config.toml
intermediate_size = 768
hidden_act = "swiglu"
norm = "rmsnorm"
norm_eps = 1e-05
positions = "rope"
init = "normal"
init_std_qkv = 0.0255
init_std_up = 0.0255
beta2 = 0.99
weight_decay = 0.0
lr_head = 0.00613
schedule = "wsd"
final_lr_fraction = 0.05
max_seq_len = 2048
dataset = "wikipedia_en"
Each number is 500 + 50 x the weight over its row's rms, rounded and kept within 0 to 999. Layers, rows and columns count from 0. Numbers have three digits each. The size before them is the row's rms in percent of the matrix's.

# layer 2 MLP gate, 768x384, rms 0.115, rows 194-242, columns 0-95
100:466537454514510356559466500532527500510553456495527590542458427421515416495443595408414552536481509503479516465471485408535581493466504473419544456512466554604442510448493529600471538508519444519463510512555498525542475413480490501438467436473536428404457609424447404530498478545579414545
097:464469428452563505504475551496533645462462530396562419483509486422494529499559555546466421488466520381539531461543463523553452502462431482571518576474447481574551485396447424476494347484525513519493578566480617510550505539514635480476480422524518597446497528504473405447473528531529519548
096:434438540531481562499452499442471535553450514493489498538401466365502532430515522384507484539508448557512418562551553421490539550510495479536545490639466548483502548478519532426567509518478496501440503535546538508478461446509444419553422445400530456519419464477480485476490520407547514599
100:491552545457504441427482491591426460427442527486577540450447563440527491499522505596525507527527458553481525582457527485595462498569525436537513477524456591495510525506506493535534485422532463486504466544411474460542619388427496494518591482525474407435461443520427444592446449524604477538
091:516529419522498567418446509526358522418488406433543465519649405524576464567570494489474481535647517498554445457463523475540454486533540445464540481476435440412490528504584479434468593504499471458506516436464523369527442555510471532473487531521543431506570559459508457375470491570483486427
094:548454511495495491486428496489399517549428557454489459434512455452543469506579461468538495543598513531535511581494530511416499514485460423513459490566413539487490536549519434556637580529412530489535486531511408542451538465600491546594467493499528498510468455503486579459509495534510473496
096:438488513526513510502526382489534525451524416464478535519497559519485508554488535415439461556518525412589526481443577544480465548546533513402532441477401482515425480483497515568444548506563491447408440530456492472425501582451593537409551516498496537555415508529458548607475512513538438516
107:564438512482487468502551453468581558481547487490415441383475569415539448483534580510537441386564545535329501507637432507553493464441463540482470489473504498553429513532506507475470480565492550472573579492529400410544475459573489551417505511480497464529548493477510476514507481563474508439
095:548534547504484396482470462540415452539444392458533517449499591487519493508516502493467519512523452388513550568498549442428436378456523486629524616511511505539554561479535543460543561540582521504483450545564469492512497542377577570438484519468449506588492510530529553544439507492448478424
105:496506591487547539389554593482438489450516547585541473531523466442484492423495504526546463487468561447465444571548513443504517548516514561583473482511593500390464563504496506455536493467511448487609496450501515549608520474484570433453476569499432595485513571456487561521510484403465559471
095:470589534491525511594380441414482488469505580501504534458568444503530466558498602515545527479496376509458431540495536485547565502534461526466490512538508509493559518439453503427509526477508512447410435617457542482558454537462564529477503479426431493548492439534514482427489556516487471500
101:511574489454480489573486553465569563483534450566477537479513417457442555473492564507530501538465484470520484494363442506565478482578524518596459633497408555500573495477498485564559455528505526495474492641463457502413501579537480440582433495514606520531536493469491463508530483548470512532
105:615491443596450479469523429487453540443492507433501525550499504476507509511494425595446503590602528459454482462538476508518481474483525511461462443513477522443532575499466525510543482562468467487507587495527454436484426507473452494502497449551473456567560457596467434484522557492407547498
103:510510487512528475590496370379490572415514504600470456470523441541543551508457411482432450537554401405605492467481505545459426487456591604437438419463460480562466524510412488571534460446515514409502501512540587431478489554457464505447451478478489494582487460417448588502417491475455473485
107:436461423456498563507504476476455501523533497448505468516478463484528445456427598515500510537470403476570493578514417476541539549548544419480501496466575505561496480550473429512446466530489442526543466521538442534422531391455484461526489490530432469517473400588543488517566547457485480501
100:492474499483531510540525464474415487392451442521479533535538494561463508571578488482396530462487490485546564505467437525557554513496518395458516464531408446451533495548502490611528600574446453472473529466525539457465471516559628618405582492428544592517458450545514512437457475506515466515
098:589519380508469485513410415537508404496504544458556397494490465447551464612526590533581486515551524484558494487523472487521482441443447526521445506456484419378558465545526522633431527513455500473592388536430429563396548459513472490488418429490469478456433478512461553492552472502528574469
104:440508416419568438484499420513447483519488500588527507418525483534441487436648516553537500496467495529435471450541438505561608499499484577496500542519371520442548443425606470562486498543554510519525476489488544496521487483487478514482526551397481596469563480570441482434541452416552507450
102:447438525474517461482482505446467480518513562508501457506503467445537466516380391499495456428449469590572477523563528448498369475518462582506511479564511457518396436552511631484480583503517400421581558529482444557485471427443470506515539449410475554526539528548547491446585496421575525482
102:501423467479502573505548499490529504508456541479435472493510552488455545463466512463578478558523454559452436537483586467511581588534495459511495505575510478519582417481544578527451597498490474596596481577538555487549425508491521520437512585484441453432503420558491498469537517539542536426
104:620484512444438512459456529554516504490473588418485560505523479530500624508511463466446544439530443472461446453591533410528529570562477492477530460489538466519564389476553640480506587502528467538525617529437511508472531465560463501524497490555530588439503476491568471394432407467415481486
102:577519563439470475511547584516489512537423539502442511500541384472540514501512526460507494446643481469517589531527511463460478466538496574534520456456404416495501480513548518533454520502428421521459539437559547518454607454478505514497573508497519423592457515411491482466535526561553406455
101:494494489619448487597496557490522508433472538464557447564538454497488379500439574498397460469530453538549394500568503466554526536478513440517524493516374500474497427574437504480422491514500431522498556548505583446495469523446548494507545471474574497488479501553510425554556515477419408509
103:480528588492510423538461574521425371512543517451539499489540580496489485488457591471501610539545435459442470496418432481428579461476460551544506436496419458406458490471358553442567549471561466447530434504452545416467513483514507470564469416406479524473487401412415606555462533507533507454
094:508432490540500498427477511485456492485573475463463556484557408607612477523484558537444449558546466416502584416537510459438538425490549517520529478509521574496482578474467567506422454464519404510505424515460424553492475595494427553452554530494406496451578535463569542460531507447545537485
096:565537508581471584525481456515577474473492508467519529539458494502497475462463445510547547599556427570489655637524466487484481499579482510444506566476548571540523450501512512538463376559496578459555475452432483416477489465461507471539441562415527527505414563509517508452485491454576531461
106:514489439471480444559529458546481452527500542431624441514526508544490424437508413470520388469441594473518461486496422572470533465461477496529483484513519568488463514542414587539593452478480455441480476501440536537454490502437526460426552434459524548475487451530502482518593462525610536565
101:467513575468529370408533490507538602516453514422495467463513381519531462499522446464560559573478495496471473533528435460529508438491457535477496539485532481454562487527537548521480441452471459565593482578475470547532526491548446474486438543590602520600484520474411408449489449448467442448
089:444630493558477421485558571577481424419432457542539433515557501571579404604499472553548508443444438542456492522494553498494437481549456393532475531431534533465519501558512567547515584401532475501492561568441514550566512447493426568504513391474482493484586474495506552428502516524537506567
097:483593501480453574513466488508394595426410487555590487561521521489534501502428495538508421499522557446432532440560484465482434608505471604513559414604534500572476508441403494515558545544527465471499471547605495529464476412555508508570538426487472555456460418476389495483449355427451507587
103:506529422460483475473582538410526556528508533595456493596569610514533565493622498468470513541479486540469541519426457564481490538498500533507431458577551472461503464496485478459500480559515491493471555472575562528533526410476521529498559541485508530513483586462522577443395539562504442468
102:495528389565490491429398590487457533485519491476542514559478446392599458531542454592408544473497457443451627457553459493365435539496582508464488502430491560483501513464538557532538570444528455453459492425591496460439474442526571508469465386437473556496453511490549448487444467499537409517
093:501457504434468512514445491576443562426540539452509525523483420443505517564435525461488510517485504527507498518497474499486449427427479509489504648465484605456540526550524578434467555409528477563530509610478575459528498500486571505549508417453485596496485502558509569403543387466541483613
110:512524587456562427463550587462511461569538453458596451497656432468518436411459507422627607463593579456533587520449456459402543537634444499502482484477550498534479523493481475501509533505422577463566513559475464534480462449507538520444484458475481521553497466576517482464513468526449488583
102:511551596423506475537498518494467488431499411458481413434541539480507464377624599505544478477481644522570431473426447480489477462551420477484511507605512504548540541530511534536472497537533433495526529507517473495532552506544507469545456528523548538523516540493530523421543481442502510548
097:518563481424451480548496565543495475527467485499515473596461530512527563516531450547466416421506453487389422529477583461503458472501518481547363481644502432495529478551511522598378481556496503492504407548500390464530542527486496553534534527554535447476482527496451518443499528525482489552
106:476468536518459506524492532471511570461551509521496465547519480436478528513531544504455523423555494488600452559480452443595480504413443566464492525539510487537522501580403541383560464504594458606521408478568519487510520460486491518477473497507400578525552469537526529522441566464501484436
100:525494523438407518516432518497477505500413558613557383405520412520480539501477535499538329554484531465486479531604470547464525537444477482416531412425422520495401465490554540535486477486503414420535463555421483526570553523449539444553534509405394522495503514531550551460438635562496475439
094:511472449499469490493469511441538476468588530488521522492588578398492563466551476488475518584461509479376425577469391373478553495447500483528488571569554480572577533546473525449529552529462528515501495507578500483585555567466535482435557451523503507515460470470501448509551503446431521567
096:568541389531573432550460540479488434389631473441644486533482532460452564565498471457521554560461482541498478514502434535528624491572493458478504451489562530475501480541512503437535537516564545425486464505418568540508505471447508486509401527475443532424512449490584490421559563455491518509
089:402479617462535518522508506423479532466433454510468473409512520457536491554493439553444542433527470477512675550480409494526383382460479487503478551570414534441463497514524474460495457586498469556521548546501451445466490555516526421489534473571498514469526424563528451520478513507545486524
098:483544462548527461506509481479483480463519523500561510492493462548504474516486487470393510496487570483458632509541550579465466527559414539513511487550424415504513412532507564476591495550481442559477568537526541473527450521471437522540546521434485519474480559520509476447437441586505481496
099:560468586447482506628548414506453502377505532405506542510524481427509373484480526534608510522501493563538440449542456462460473473509637455529499484498507441614420470518495503445492552557511558436506495532429522552505504502404494592556356549460567565452408463437514559500557491465470462469
105:478501475603536576543542544432515465511478485579511568471522502497540512492500512536541503523415433557540543537591475468523523547619504547496424562524433456442523553523528414489432518474487520471416499523492528487511465615508544505466507542460524467488536457448502470512473533434531478465
105:528571525490591500438493471408547487467494437410492534502529421535580504482446360429420567504433424581519581536483474616420442516607497524449482521500574492385554465445501565519419464518472545435479492595508502532552455498440472460464486492484458581515577514548501468472550546475500474439
105:482483638491575475377604472490534487424520425497490485547535458539532455612501459499574460522444488461529518516470499407554510504533488521568521429582520517481512482486488465534546486443551480407567390445500460474435517484504433469491476547522395543496542520611443445555557539548547624493
105:344566552379464505525564469482519404548521464602533535446585517413522454475595560484445439524464478492388511407508463475529549451434547539381523515583467574564494570473499548536474571489528493583503504494577546477451462497563517493511517463513497488436507448500346514532485551554510425520
097:486532474556462506488500560503524509564478463449517528547544519554479479575438516489511507570481546579458491542522587518507555336459393558553450479542534562498448543619515555452449595539458410497620465452622529538517464540485539509441578501648461544453467481556512606474538489528514420514
108:470568558513490519579531453529467484391545516568468554543528570437441496515477533479554521487453522520454498563524533481582518529549460559499554420484452532445529413530567568516523531481514419531483473569480442501479425421556515539432495503517453398554541546602497470538592516495478532508
# layer 2 MLP up, 768x384, rms 0.114, rows 194-241, columns 0-95
097:499464467544493567494477495535525425585524459548550474455559551489422471546422492494552633529615622536482442449519521484496386534504508533451592489466534509438512523594473505489545497465502571448548506445480503485483495484365519545435536478524527450489579376506439398510502520525505512458
094:544549550436517478500450511460432432451490500476477486542502454515558465478535516473540449543418546463452425479522429485523467503560442475353350484534527406578486585474477477526449559495513399517431449545575513494488356484441521506570523447496542614513473507485466478497458515543431505505
094:460484501456486492528500487431485467588511596571433464504535558538425422412486577502476474448563514514406444475445562549552518461526504429463433504506547437583456486538483459501535448477496455557435374477504516558441638468444463478441435436546498548529535358499507544475424523556511537505
096:450417500475421435437571569499514534598423414398461450556447522518449517525540438541514467507421608525531414514455539561497545448517535558588556487487425480569594450556573469432416496551490595548375553505378503583504477413497562519373572486524483447546447566503443436488582409529550542476
090:491511430560448424453517469486393545461490409463521488476577468482530472470492491508408470565501494526538481476526555405469565538519547600479486520509437533468426452512564566402541507390510505566384487570400530463587478467572468492530637483598523463570482510511467542452414459475465439427
095:427612540478431530517477513501463427495465466493440571497530526490470516516486453500437508455440406504436582488468478567549498461507502522473443492554539621643551551529396504416421452519586469522477425542406483471530544503435506485504429490421485501565483442549545459546498524523536528503
096:528432486529456538458533531586452520527568437490547530489473636589502458536464499486577490510526527498526407467445525464555506460489572521489533476540617585465474545490454521481554381518459534511464463550479478498583542601353541544412514470432504544550510516522455417419468416455474539542
104:604502503493567467578534395489518510449452557469543477398471479622550515497432472533515473447535547510476508587502513440517424551546503483452506557554551532544507569409523489530517482493477428531522465526541459546488561593413540482469427531512462544526463452544423488478462452425525545467
093:544427537488471519591459550490619462551503461411511451426493501453512488457591460516500525389482489481528576488480535528460537474484496554520522478550581507556412468481452496526546604555554482466441516504540523391571542475499417496519555536567412488453466514506468519468527450509514457525
102:412647472561656501528481493424505527470478570443516491426548530559526511440441411522614540522494568539535417485446506453472457505561503546513512503500540526472507639488473501392536431524495438457530439459475503607510476453526530493366500554522410440448482515575558524452501433415624536500
096:556451507497467497478462489507488517513494407441525480495578440588532456486519465515510478535522486488517499478530519383504539400534490409545375541526461512570492485509513488509457560471395585493610480465440516535476431456517446584448488510487478549489532559544595446484489510497546532534
106:512547418455473494440457470547437438602487464540502503510453594522511546470562345507490488564538499530365543490594429532389386476492453519478552451532482495527496468609541540444488532514509434491490485514517506518547473368582466489465483525602380458472525559542442489497466567477553589505
107:454556512505486408457564521500495468564576450485493578481451492546532516573492532552502494472576438534433550405482418576557469491520534520420562453458478537466538420551558498484547462511402493490463428541537479472533515474556536519437551526506543576498473454500465526543455600583556484438
103:546515418440473501562482456449509506425515525578553415452487553467454516517452511463510442544459508414557518451468510528462497469409471537540485442502458548531487565531420552487522531563547504472513427529459501500533445590526455453442519439442549541531548466496384534481375474541481459494
110:530512645467494540491437450568413457451461502554454466554567462525457587462546511525516485408485518558507424457405578412501580487511442576513532426492536515487473574545450572567554445493508437406504438509552545538461525522496559503472539540442541514442525502510519534498509452442485507524
097:479453503479584466539469560539521565506509494511510535461537559473438474502424515440567518545524535442435542509505494561477448585430502562517497573484436547474556633490585479463551460536519431493557508445400522524589459448484496522482529469527558413494611525516510457542480487532514491612
094:443504448582495478503520463583480493562506482570500536567507521445447561530513474433444512540496520505509474526453569520521455500488549481461424415456449500551384542520462550588492561525530376451496490549491500413508488490499523464504468422508522446383364430585495555578514583525491554511
105:503621560485576536576568445460440501558410537440466564408503520486476500531571462553493521462523428520498469519545471491509557569500523501484550585517490554491513436472593464657502484456578490503596438540522577453477562440503508515514436534516529588469557514560459480484595505491456514484
102:536563460421471598565502537585511504555539526572487471408475464450585606602497476424513559420435465553549517577406460417536583534487548511480468525453573538453495456516426393551431529447592559462573536471548527503514424571440509481500481536568508500526403526524509532491421460555479502487
100:526522421445489582577580553564555531636521471466493583528387508504535496475521506555504497536494437519481413553478499470504488533492536514519583444457516563501441468484486532502554488438460520564528561637469527499556479460487535504537529557464483534491566523496562491532463567506552538513
102:434505442527426480456518451447481508458440572492538491537517366561458552495472522429538506488518531480480522482505482500483519548478500563457543484469552403493498563498508580551512547507530489450547467497440589529479471503548472424532422516575475523492500496543568472482440422458430418486
104:438579529427471487519538475466551520516481521580520441450524506369489536499515448499446386471576505501494421432482510518430466443490458491487448480478502544487582445453524476501420467508453488464407423529541470517557426591507570559499452435488512521423410471395409494497524534505556521511
103:472538541468487544457544540598533520556499544529530498505541470553531547475462547518453522487456509512472461502473485516566445540525548615408480430498564514557494513414489567451546497516425568665434414530562456413589470519460494557441537533442592561394565575491385492536481487490490469553
099:489514482492517518512443544512522499563487483391415507488503523504396555503513395517599422481567371469562494543553502542462469615438482471461490515570546412415417433462526551535544456579455477561486472502550390526455503533580621469433401495483560497530517506525514490441407496461479519435
097:529495442495471508573482568457538493492484569444522530542465535473581522485522473537533490537564536515451501452395529405477510504571495517511506512487489546349455499494498522453623469415576543463534440547408467545521500579562400549573494568481594418579547481547634480484455549440493494535
099:446576427565559483434432554532507435438498515471512399507444537523423557516537498511525570453528524530483557480570461455509424504600487449481484525489554471506427503548488514471538509427491487506544512524534507489523604457437485472506448566515486573448517553499544458470538536491524530473
106:506567527494510461571570491592568552464534512522458442477469498523466404470543477575560396520449480483555533548469522543482592522424477500527418473564541499396583465581492598447583426420490506550492419504567549543614446488515453447526464519428448456395515524565487494529547577396451534587
103:516496434501518499391542466446521479559581531460477494490559421523512502440566492526528539526506458592540482554476534556493523598485493487548497451541485537508563503530623512525502476541555511514457484443555463504621518472552553488494547489437382548405520428475527550477555510511510501572
092:497391444536442502554482480479452536557577518464547503525480496419491511438566413486453551533475486475480517476454468489535533475452422616585472468571449507553539556470560542514492470499502572511502472482520490475575438584512558425436488491468470508494432540501594532528485449525428520416
096:468493447498507536362546492483501454479492441470590407456586562496525531489429570628575478509476494492463478438531459545454454532522476532380472519501521438581464461399562533481552578535583543501534498552442464457475497482588533488585392493510482501509443539561526560570493382440471419371
097:440521442469519542513520492582524527502418493475454548561455542549519529460479528411458570487518614488515473517531456492459447393469551515579537485567448527452446565572500490456580494572525446594471497453471504347474433537473512515416428530503495585485451393522463527485520483469628473502
097:451464563487568492515425523519516511465482488552484465418481589595445432532574547517466586555456431525514452428532479540467428446490452542554489534530449409580507385465526506490469555568521511505523535480526498413515515534558502515490524445424451459427490441470470500569559587491510431574
104:412478603414509591457544505510442467481554541469535466405518458496460547478486533559546456409464517464498442528447545458520555501464424439516442523498407556495539468579471513536616405493569628575517403564515464436464460532508480517510488491467573469530503448460419510498480560462536448534
101:445595519485556541545584471487511509506595475617499509564435444556499509562525498447457503545475420533610509367549471483512444468492569481553518424584514414585482540408428499461520519451492518546498418576433507511489473513498502409484442518565505560493455469522388485491490480381444495490
105:522505512533507481475472420429434548406469476514629508438397419486471508495450557429524479516598558563475466520504460507465484585546568487510564511539455455596469495497571402508612535452500480576605482538488473509433437439523517591515514497464485462452472575418571422432505497510579430500
097:422427490447514543444531492477467374487482623505577521459529434492494508472468463460445506478624475518473475528506493517466523587541492573480480532456479482568500505534494456406511610501482488448547396515432503559567496489478480616474523466498437570528546503419558478452564480488547496519
108:484495537403545558566454452452477535568551499481488488458553540457531531491539635492487516520568552481498404489488639580458445499520535473557441475447558517590535519500509442518465477526450563579470496530494404531449493506455435490519512550485454468471453531619466525528406481514507445496
095:609527448526576551476488455473586513507537513557518474482528461469556484561477485427474463480478488437509471539565518531438460524503436518482518503519469504458428490578470515551506525465499552487479471553509465454491498478450458574558509545649545494551457529458531547538472525467580529430
094:510562528492586441513481494515491573491521428504535501507475401541526456492510525515490419425451415502532578485543519516498345592546576471465559501494398562488504430431463493500530524415421500500516537470500517539534506415510430533482437554432516524495539547563461456349423420579506470490
096:486383486487539488423509549457470514481535457524512491553450478492496534476514600355569455437516500508507385483562387506506459462516609507512485436450455478459552429532551519511469503571455495528563517493588548526504487501497485595533536620466544507454480484546521407489499506462419564504
097:491550565488515496468428586505514520504477460528516516514549493548431491503431406595483513423464416506515508471498450506476499526468573440399454425487448432506532508445571427494553469504425526463606518571490415530510548549478530551614479402508523537520374459548529423496390520476488510503
101:548550466421584494475526495566482460464517472540546475532463542514518511557566561496385560545468532424524493477484503552482538514582431465454465494465505501391529515515576516562586424550484416568486465559506512475503498530592465470545447483420507500464579497514497451528541544536564488516
102:516494522451368506499382503521390438507505468461519506462469450489420401521501524592488498499583481557459496555526491491536420525559465570474404536490447474527422435461548497513553520470610538477434457528571525539509390524460506472619514482430582455487620431554472508502507503536426511551
101:534493489542512520491521430519556474500444562480454535453547432538526490437494478407489473564419530462589457479530427451547518520459455525498465524496545540490559532476600537401591554470374453458516439440493463539454481430524481472488543473624478417466451546509544562366434533507510468513
103:540489521544484564435562521516485476489453436481489471512529541551494463475537441504410540510467534575498526613540476477560429559482616488520482506422615584479485495443544565448483516623507517528596530509510454577471514496462598468474474573505455570525576482558528473455503617487543489485
102:443423507497536464464450507463597469558505483510459595439517491519471520471473492418516488503561424493507574407468477530442566452510478539461570493544488466549516512530566476513476504548520519581526426539546519568501550575416585546454447406524466547423522533489423510443456417482612451452
101:466582477441391487381608657539449529511543508512552571448607541508546471437503546537447505555519433443504444493531433512445480395516477470472477401555577531466518430385474481486428503546479552455458490518567484451492541554472464527470416513577486447576441546476556577540509480490497445380
099:638493531429493516453509516452521490501470571452428419462514476512535458566532485559423583483510429538570465488469547537512431486536525487486494548466583501523523488431495527411528538595433472430401540521426457561494490503459538532609486477416536533487494589509506496461569521449539616452
# layer 2 MLP down (transposed), 768x384, rms 0.11, rows 194-241, columns 0-95
101:425601512585521504493540487585515445547478468490456516530663547540499527508476442447572556489444531451491525581587502547531426473483455459552380584458556432497497431456444484388522500545453462456524529512459520510475479537463542430479552478460552477480585555581596491501489560488465561460
096:533523486522482457539433429516534558356645506456447498373594479453471482526521528492522585452480537445621473490574517479519543466540472548480444433483459563497554567454409429512623468518522519587574527473537492451512449524503478515501423505539483518440433478522504458473572483558476543547
095:484495482514591498462353425461517575465596544475496508475464479445462513476460432524476408366446556627464419541495505548463569464521475560631375467480397447505519513532551517513482478483567436503492343508549472566506443452421484519556555412522567625457513551447495428496472439574396509516
096:635501490515465541485480478453547470442556519473446513472592578549513525596462535575405413521556538498543422507524478433460458519604515430546509565531412377520531463538438475506402545511523510504518596513537510438500512487568519556573591445515529548504497420503453529504466575454474496540
094:474578495548515487502479497451493508477509541470529513493492500536551516582494462509510496377502481495452441539493489474456518456415510570556529377587461426449503510533431590492413471506602511446529434540478474447514500588453484647504483440495513458512464522492514502452496398472481528531
096:486497485488576479417464485509594596505487475505493531575467524506476610519474488521471513538432487426492533504495512541496434490427520482512396419448479583495453510555475489511559481499529504462458479482536393396482413495593523526581529515503488501430500533506560543530564518488452503545
100:507538460482442471448485471530489558554435607450496484506401459429469436554656447487504480495493490488581455490434593498531538483375458470437556498472557455500506467525516506545515508435476590454510501458550541572435585584533418474525410450585553501440518532450504454529460462520486561519
102:576491444555493504546631495429486485460446519486502503399408484530408434502587521478420550480543472437525465554499479531515522438406513460518488515528495474474449485444512490523478469462603480530500475521439452442490420497512542456569472439446485428523513516482509440491502567533501471527
098:481468486561482493514540479451468523427464434451536495504479478554463497533471521607518462579475552551492495437477449444506557523513458476533419446525498498524502475557557510510405577527478513511472483551541440509527461487565513507581427538510576434509383467525507470405553544472534513451
097:438584485550531485485551419446505449489466418515462453556606472470512447504467489592566493555513409394516559533528552465471617521457548591540437532635478474479517510549447503570475497496475532589525466442501484493555525542458540452462455481510601562487457542484528407438374503457572547424
098:526461474470477546545496572434458511465516445472507530534511540585541516474460551481483573469407593493485450390533553477494459518558553593588440509473434563550422482594459500551513461469502504490612468467449476586452519493556567552528529447517514520516416512520507554514476581499482475595
097:535461497507449520484528563539554514517523534463583469583523562537545501491478562427463454489462469512419543525501476496504469506530466500493590413476496502518516515466551493532493495544510529516459537494573461543507516520475514453531540456491504477527502537423531525451496579470538495508
102:374428490496493485582477624487537495449497514467424523522433553509479415472482464535556478578555431400551458492526512536504410560470494468490511535547455489600552511556501474447495597562392498537502463466450554525481526435418501496571532497503523427523466390485555433446518447476563474449
103:560572505484493505497444555448462541459503522573474550516533385435566544536515514583497473413542534477519549581411464542473460481522522549507516542487393507499517504483450447571550493581558477506541499419439543575473506475509376502405414532492450476492439529439458480540465460494461500551
103:544512457446555605487454479526490489492497504439442629596499499479438550546518640512502512520407444494479524462402525451542579461506557465560401503523511510584555532425558507559521522515592476465498474429514486538502561498480539549480555480556495540461548467501483476460491447505569517505
098:523420548550458510580504518484387490596547471494565466477477568466477508478425493595499490406579469511494520609597519473489524435433470408498557476505565476390477490486518513477530472652543503443487437523528378470510481483566443491464505406448564439558510517521603467512455461540500478412
098:460475536518541445445548511589478423501380598515433531603499401487483489512439413455464553536451440423447479540516602437481501474439490544542521430522477583508562562470541482495494523446498489549536565556521539496400474502457507492443450529537482444538494542536447573439466452524494477484
106:484479505572526522494504490511469543432430468481566450519569476542524453425587490463480559485500418514529466472476521505532521466475463481509481488411455559537471413546511524576484490393561528415533503543498481419494390602482457543485526490504451459455527585598496471502493487439491494567
102:518595539494476481470438536512476490468435529387567532446515450447471538481586555376545493471510474508454514535400438535511466533488586548438461555435527543486550508461526533462444505519526547548459502502581506431481477455455492440476450609470483409440523497487518476440496519447518473535
106:499466501548552527575448527567521445583512501541607505428605437509522553479449491602506547466530561443484375526650499413495447443440373486525496472493571486416594467538440490486479560468431526541472545470559481521484546551533522421525543540489481570568518457486567515478458449500512516537
097:591513400515459505433558488509509485491530511531504445419557443532531481494467472463473519548559461476450483555460535493468520531490460386540521604481494477500450527460436394477504459448551427489497376355400473510380517519465523464486544522473423527481524492538455470516492538463516454484
098:467430549493503448508456567528476469523531438564533449418544497488523536461554542565437709519512381436458553588506524538446511451488566554587390463485498503553550537544510486434593458450562461404531463526472520572500528490512455513450450484458543475499457494408502500469519475464533463515
098:532503492468496519524460470549554554514515579491451462455580574499442581425541499521488542523530504522475491501537507519435518567466524472473403466492477414579492522620468429426527422488436493498441458429576553494502465544550437494571405535515570489457458537480452575575478533548540479464
102:494617453390467492442513481458588496435502516517466533454373514548531519467523466605458605473484494500535431495487509552498549507510561560491410458495522527452558500536466525565514545542552518493493628478500388444559572504482471445485451488514491492516467505553573551508493532469479480548
101:515605573402529473494507399501453531472439437534449488505589504495521477535455529463470480556483594528533456553509466510458544556567482401504556582417524553556488557486494523500429563519535478540514419456515536547511475626530560432470480483407592515389531475519569559598490539528443531533
101:502501568530520488460466541517459562545557451469474461478388548438535403575565500474577512456388500469567458497537438559563417459484484558589526404497444529520494410493516367412460445494448524618492533518478556507440509557487617511454558487478522516533501493420468502559486501444516531550
101:480532516612464508469412530493476475447433571496537504592471497491514535546492590532424510481444468481508468547487559569447577534512509475517488496446496512505475560521461517548382488517506504616517690485389411574558529517558440522472427503484547519503432411576512500518439514621480494514
104:548506584573475541433551448456535493532552545442538462525476524499479444547516520471580548465491589502585546517474508481448562525476487472539508577487535341489538468422508506505509485544474525566516552446520514461536596557510466464513520587404573499557501488589467495502469503525499512480
092:481445542542503488533488464495511559535491586515528500461529543531499468493492501614548524491515549553371514557511546547432522471476506522523462522545495534437498490560530540550513521471531429500476446525443464512577410515559555456503501500531486506540440467508480487478548460542445517467
094:484479515468485554538559518593477590613443475547562555501508530450551425478557471521528387494532360562419570517493450495437481464481521552525431452457438532512452487598523496554557547484404480507387510488565485485516505448493549447568478454529452441486535489436469483522539420570526568581
101:536578519445531481538516446511557454487356522423476416489435563472466416514547540457523592491524514490454552433498538489486423459458428534471474586606497456472465498489498503597523511587504469433493535430549549488487496378406483487456536548465459547506568523499521519475511472513509440498
102:613543477521452482533462478502488522557512506492513469432509570519432459517498428437459435449541557532528408502509582415547520489507524541537647426522496513499514520461521514458547567515458500534445576494488444472412526562512431560492389488451451480451462574506403472538484547455494518492
102:500566509476503527421491540522609530614623602423519557460459483490526561432500491459526478429432431484555471546423526566485532467503473411553507442504491530469479467482517565512576452449560586521557528457495543469562450536544584553514425489553536421575430495488498514546488636491541549473
099:514586469549552499451556563447501535495501510534585487598487495528567603450482514452450623547488467404543517584499499542492517561526483567474565516523617505572566454479541504584550479471480528566577409495442461528527570471441476497491526511492484514531493443513565438479529464426452554387
103:458593583486595564410519502631482435551505550473463456363504492495448501516599531565469481402505512446572462360601496520512486516548554551469484554473545581480506466448472394555502414429508547496514521468570457457556491545503523488518495395544531404500504510468500484458517503558556586550
099:462445563528484478558470384591497479488501410493594535494560469566528542456549453514531565565470517424524518554522424498530518491443484513578488490468503555413517542427390517483511432483608490594501508474572434517473406454504467533562440557486576578506499523555517491486484379467483530497
103:501515516462536425603583473547447493584580401547410502487493537522523479454475457490525595519483481517470523572479473562439507461438493534496559513475496483557550602408424382469453451546509478547442480579619506472477500469455488465446476548531517556434522401532463467493567437482535472498
096:466409528420460511501594445493430578459476424492498465470551586535509501561558487518470502435484446474431513527562534499576481533524500513556571530428492587556527555480486536537478502510432469458473511559490469464484544446499500536454467497486498524447560470590511518524495515427401457475
092:450537483459493478474488453529523469512555546458495526560489450530564575469443547440552554566483566456527505492453491465522462556506453493470458492596449508468497454417463440559467506507533422549527495405406446467488491604540471473515522519526472483507570547445511528489475549441487497456
093:558484592560502447542588501515483456458424498528492471510479546508524408451478498513522575462523492460526555461427524518562462532457584400503525551514437502459493476516461516467507493455542602506445481493501525451585512458586477600576463488526441534491505521546485457544464570471450487460
104:489502496584462463441534444576448475563426490547498559488564463484554574466604406448491463476528507465524459563569512554516483579431439405415581532458498376508491507511527439553543526541530545534519502538515494489443509530469534485532529454526493483391444524487429505478489421517497565463
098:453412555470537504457568476514533497461447638571471397526541480524483447500541580478468542486575517525492522465452466529443502442477428474459463472447496527460523474497583548536549500468499475497505479549525501499484500446508531505503601590476458494517545449518456437569536579465475464540
103:510492514544518504519479479482485575513546441479503436513501433499510451442438488589500490529586503474431515556508475460545438493584544480531479491492526358629493428478529506523464483546495588426497418474492565536490447521484463465467483462385566478509610512432589442459486468489599443562
102:444462519554437436496454535449479527479426468552484565505609466493519553478494415510483465507467593454544497465475532450544566456504503453468384547520448485478535465442399534495479484540542443557542538562497458504490478527557475452536548563455360502537522575539486520395460503577510500459
101:510430458523440508623457532521549565499502475480539475504383524400471528547519535484489393472468531544545489447601550492379491565490419419416560622529416467469531381508460466402510597420491475518503579491495491521455450568531556584530435501495501536465542533503435464466468439506435476474
101:533552478517428511468429573533485558504441533533563500533471492537509500440510511435515554477462475544499496476490476551546574481569597525464516482530503549586490499471444580556494589528468462462536427493542503541456438544482416569520519410460565512537486515495457525550536535468558505465
093:505521539483541465496629501544528420481409494554436509502611490489483499484480474500536409471498501489438537527509438475548414494408585474556464426583423570508567609521476433554530531447511516532499561513545573441512346582655542487609588524476510530436521546494457508561467524545568453519
097:508486447438504517540449448524451485509533510439515593567544537429462475537463586619464599541442543540469554467468460472474482450502521473454555529412480527561490525526588504508476500589548458433502478536544466455450464410521484547554453428361488523520438515488509550567514519530443488474